Weights of a small transformer language model.
Architecture: LayerNorm before each block, learned and rotary positions, tied embeddings, capped logits.
Training: a variant of Adam for these matrices, 127M tokens.
Each number is 128 + 32 x the weight over the matrix's rms, rounded and kept within 0 to 255. Layers, rows and columns count from 0. Numbers have three digits each.

# layer 8 MLP down (transposed), 640x160, rms 0.116, rows 625-639, columns 0-159
137128113151099171122082052200162106127129059116095106129126155126130117072092136184137147131089105117117077110104144091100114124144189146078129194120123156110118127155097119122125155131131067131185126172135084165127089136093112145196174137196120129171100142114076149100139113129186089187126147167136100113201164131140121077156095143149095107113163115208108140124153073189089148098124126085156107103087099111123164170144150107123131127114062199132127102131110142191130148144145151
157095178142148097082076092100154118167141082184134151089120173102140158089121137176103125085134138026120119124089128169140124139183141101100089116115125179161131103173163116115093149165094164154181074131096102106123149113156135168082115109136082158149095180093128131098131102169152104084150101080145097178124142137100102154201122132144129121164161140112133161123088133101073136167192150117151166101076056081146098154145088110164139132180108195133109097084145114151123185182143087
149096080111118165140101116067083166147091133122128155111111144151172157173080171105132108131166179153146137110097118194193149118126179102057137068123115140115167063136173141058107130161100172084142050154090126130180101136105134151117174116131119158113088138146106117144098143134103155091157118122166110118114118155077147159171127118065197181181151132117122095126149166094109123155078107125118113099114136139137157058110137104146138133117131124125121158126147153152088181097138144
175107156096130090163131124175127151136144093162125114116147137115121111135078069155128094183057149111053140142157162100071116115061099110166161099165073176136113102144128130140145137157165115164135154144156165111102136141147143086151119126107113129161080071182116138122125085111157129167139095139118153113173111144091050121142134134163110147099115127123114139134102162110123143129121140107109142147109124140150109130102097132111156125127118135169138101158199168127113131166122146
136133171130137083165073166084159104116168130165154129116136077124104109119126077176118063188158135141035090150195156124150168070165126088079189087115153138070143057092165098108180121120083147120154099114107150126145137104078157174115194093123095129079112123089117086071143182141114131074150169123161103141120179128064172125131142155095103184221176121082081121144177141141116185115183170112144133101138057159136150211177117069152175101211089174128137088115098116163119129131104119
199147108142071102121086098127116112146090131135150111088118100136150106135134114146118070183149109140158147114168153158149068117115107079067114176087084130170127096190116143128163123095143112168162129117090072109151110130101118140144129082175083132109167140115120110074124140150127103153147141108149147114122159120117146130197101133153197131106169138126087129135162148191156117158091139139118114142080135136142111108102137147086119168136136118164172093133135172119165120073107153
135106197106107135141161135172152130081148118127140139162131155149145079165162051164087080159106100088175151180090109119143120140182085136134129160135110146119162094142147129118136063144108126127117123122157131151114121115122107149099105086164143146150113141158138095105159199139132154146099092111179102122142156132141153067072080096109135087133157106099104136125151141100122168174146065125141130151103132110137137140134170156102128141075097150120154124121130103123126098137087111
128124142114086114091140171188107177163094145134213136113102152168118114152185167159131120081179108110142195156183070091149033153142039177134113152149124184172163125153155132133163115113141154134120141156181102143119174148093124137045085160154139143110113097114139194130152123097085077189128185066099171117143087083151145188060110119058037115077177120198120136099082212088048136112059107063093183145158185083192159128196055126019143105052173071107141108134196117075101175069072106
125166137126104118155173079096107151141135170113134161113144119152146135128121131137141123210125114127147128132170141106164101166139080104135159082105103127161081091125069143159130108138087105151110149112078179078143078161116118150111168135084114134162126120111185073105061132185073161132108151137138195153104103125122166141130115124144121126128161141131168088104111142138138133114170112107163088090152133104122129102132139151151102168071132181125067123104093096188145082113120111
175090108093130056120158117102094060151172119082134134124119069191139143118177146071177165167159101178131135144070176122115091144094190140105142141123138138226136131175113143192133108081138142081146071121136145088142128156169107104100133123095103072180084117049150071115176099131062108145079095114078134146189128158224201158221158104120160115078106147133087117125190070160111113068157117189194113179175141085119150184099162127043115119131093124142097099092155157118109164145144103
185113137119095116143148108083105104092134080166122127127116191130149108225121114146119102134099142055102139102108149125123139104129114160121164119183136174155092080135112089113134095162050157095088130131131119122110130129167134127107167116139126136092139126146140153114079176152123121088103124139080133107127138152134105135107164131111147169125167099116125137056103144155118116131141179121149087173077137126162173161085188140112109172150077148132113077151117105150159189123146106
091126112079112137114145143116115054116160111178150129104137115102111148119123128134153152113153135183021138126157147108129133107119123188139187139136100074095131104139164097225107151104107094063081153158093104152128102127164184126142149131157114122140067091082090140130067149145134131139213112109134141089128145192117160121182122144134183129175160125148131129138096132139128107085145208139106159129088075178132127133150157138128111150131138087126085120087118075164143148130136093
087130142084071157112157157144136141105095168170150103120115159140094173147165133141174122115175127123018139125137168135110137140107136136121083172179153129138115163135113100130107123143151138106106128096119105127158148143139163111156143122133166108136147087109081158092082147172170126130087097098123115108175127098104072116208096130077114164176130144109162111110093104122122096130072141107114153111126112160149095141081076108136115149119149159126134167111174175146171150120124132
100169075126134151148185134089135129156156130106117120181093103145158070090139058136116127096167082170186115148148099088155120076176135089117120132161155146134144079115106144116095154115131130154102121098099130182169151129119149095121126145093129170130139162129107157153171146143107155069115075083179129086158081152117126174155094150172125104133162159100108143099125231091092149131091137108156120146110131105116089147131125187110130076138144092107116158129072124102102149161116109
099088146139125164183116178156146122121124199100107170141145172141095120140174146174108168141181134155166145133203109122090161116169051095178140094132205132212126080115116172102093129047133161152080091056158156074202096116184105049177165106106094101054121169162109152149171108176098136061121097132092088102130070132137093121086179075125121156134188080196123223130142139112124177136083092145068126176084222176104089106076152096076077152024064131134135158176070183140127136086119028
# layer 8 MLP up, 640x160, rms 0.125, rows 626-639, columns 0-159
058134138099151129137106095102118138083124188119130127127095092139129134124160141118158180122146077118140195085115109083157140134115074123123100140091057078105138116163191178187110186068158112142128126086085107133131121119096048169120163186123141088099128107149097172152119188170123180074123170187103105114148161148140138130127088122215127097109115119083121129141102142157099065109170142136098099144174142093113110104124136137123131123076126175139132176129170111128124151104098182
144099105156069134125074110133135053165088129115076116134125135128092100108134112122111106128101146049127184152089118106146161134103140060149156116141105113179156101151089126156104104102163148159068143138114116137119088165115150152143065124122162078124155175136215105135174179148126138142127163180122187196080164123174144104115108131130121114100098112082121205117107201122125145160157161184137144112144149093108193161123114174124144149156138123039118156123132123066136117157150114
097132140116169153069098142091083104105125107124129133186143164123102151118155133122145069100192151153098124107071082132164162102202118124102147131083143101155144178126173120127094154107151117147126121151095121108176118116134118159096127127140124135156142188142174113132110074093129103088122128150102143186088129111149140115127154178114149115128102153146089120133119108176164092147139076126116096106140100110124174127158116130190177126117141112098089144109073130113088152132152068
127175124136092224127187125139135122116201141096107111177118122109147191083153085127149111140140091110118110130210159143122146084162067113118115106078098104029112143165159155069112221132140070075154128097131153191108190139157099106050162173134144096114130118206134116148090196130090118144076067136116118125107152106143134145019111191161075076122128098153177170126150134148126136105159205142140150097153155103111164045148168179144124105132120115117128131083156056111182186130107133
125134179129130138128128090122067151119130110134046183163183161103132115054131140115101113159120185085177125149078097114169126116095079147176136124112171103094146107163117145098079099145156174147136144138149141144144121094153127098129057089101118136142157154172131079161177108124170076146139162177161106099103172150108116144131121185113119108063149108131134165115178171129147145086129105103139121135118163085092118127118124148095073128112134095101141131189096111118142136113071117
151159063124140153208091146096105125176140168112109158138150136108120129086120158128144104101088191174117119112161107154162160091151104087139137093104121137134132083112114128146125144165153089156139179163125086112154110131114134124102162090094129116144118134153163158112118154166130110079160132163127133143146121106097075175108163072124123186090127149116164156147160163139178123114104171103095132154144106092072098166127114148150206154138153134085036119151165091140158099151197130
172138182110087183146082135125070125116162112111021153141129128143109078132061129148152140052203139109177135123066163113121197053134054148199130093147058131077075067121122151087109164151141180194141195069126175159159137137177092141143095103157107137180097076123155117139108131136130140162159112179069129172119127111122122141073079106218146127039145125112149134066131139119184146113125144094104124152112103110135170126094114148116093138161060129080152146112156053078177124130144147
122148132096143143127129160151134145195130105216084147121132152099123156120124166142104089107105158140170185096146115112116179159172082107147137163099149090084056185046141123163096124116177089179150173174177108147121120099060107138100081165145094140177142072134124165105139132158145145140129122144121088134114125141132100082122114086174119079103128099121154141114163129097070094133153138090137159163099138149158132143136113085103149101195140170121079173134151113087137105118163093
137112156113174175081131146074164098108116136135131137164064141079107134130050166144169098107139161143132127082089120114169149104171064131146118070126112128100108132127133118141100157141113153145124124150103226131149175201097106073147101168109115105128083096141106141108120117050159170169090157175081174129103037135131147142138142119156179095108183115051043160071128153159152104146185143121161099167063130125152165133110090143189150132124151067019106178085178147041133115112130119
082146163120072141159165119188149120187167130117128134124112057131134184084102106106133145120096100138105087145166064092137131112173076099117096144048095084082163153150142142119161153112180100134128113086101134141134139097127107146083146143153145134169158162143158124183130175096093165142150106130096087102120142101114145151108197118131122104168144121102129117181173146085178119145143090156109144110171142105042076137167098110089160075140181097135106183179140110132164152130131121
138112174146163107165117141172169121065155151133108115163136159111142131098145137170071151115152141066118134153100147100203152189165129124046103150059132085130104096170135113167145093167122153179171172084115123181108135124054086105122172096118106139123104152135120105161154175161125107115139157115123093133113161110075153145127143116126087075085150161103140136109130135165118137170160139100077134050108058087130130129201157145180153103140136160136142146164115081094150122129130099
142140140143150113114145150151107115122108132121075189148107111110127121119115150138152160145106123128098124111101164131137133123128106084142146073096092049088099121116123112146140106128136095153189128151133120152119142114067119082115137147113095153128130119139151148134155145116105149163154094164096135072106072153135128161150141093154097082106141180151171116142122078131088122103152124128089133058098108103133112081142157178178153112153114125155153204181158144144140106145136117
123089167076110107134067147133120199164168180151126153144160177039166173150100092051112143119133142121131171166086095105122165144160112107159123118044111121126128116112129083149149095125149099132139133167174127135138141129132070142096139108089112153091135134178148150175131134099141108125186074163126087122111179154127111186088143109128110148090126081084112140162148084095059122119098116161128107153138154105163138139111201126144120070107152158096082143218168069183113117094121105
055137188068227176147139165129111098108104159132039148165184146110118133117150151044167138075103148173183120131119155081124153044202099145196121077128132118102119064112122157179084134136116131100139105106110176107118150132119121069124170155086093136159102108156119134104110113154136145115133113193056159175101096108173097182108125186186140150123094117132093173113113169121176126154142104020134122107102101086073138181134137144105168158101096068107128167146145091139116146136158130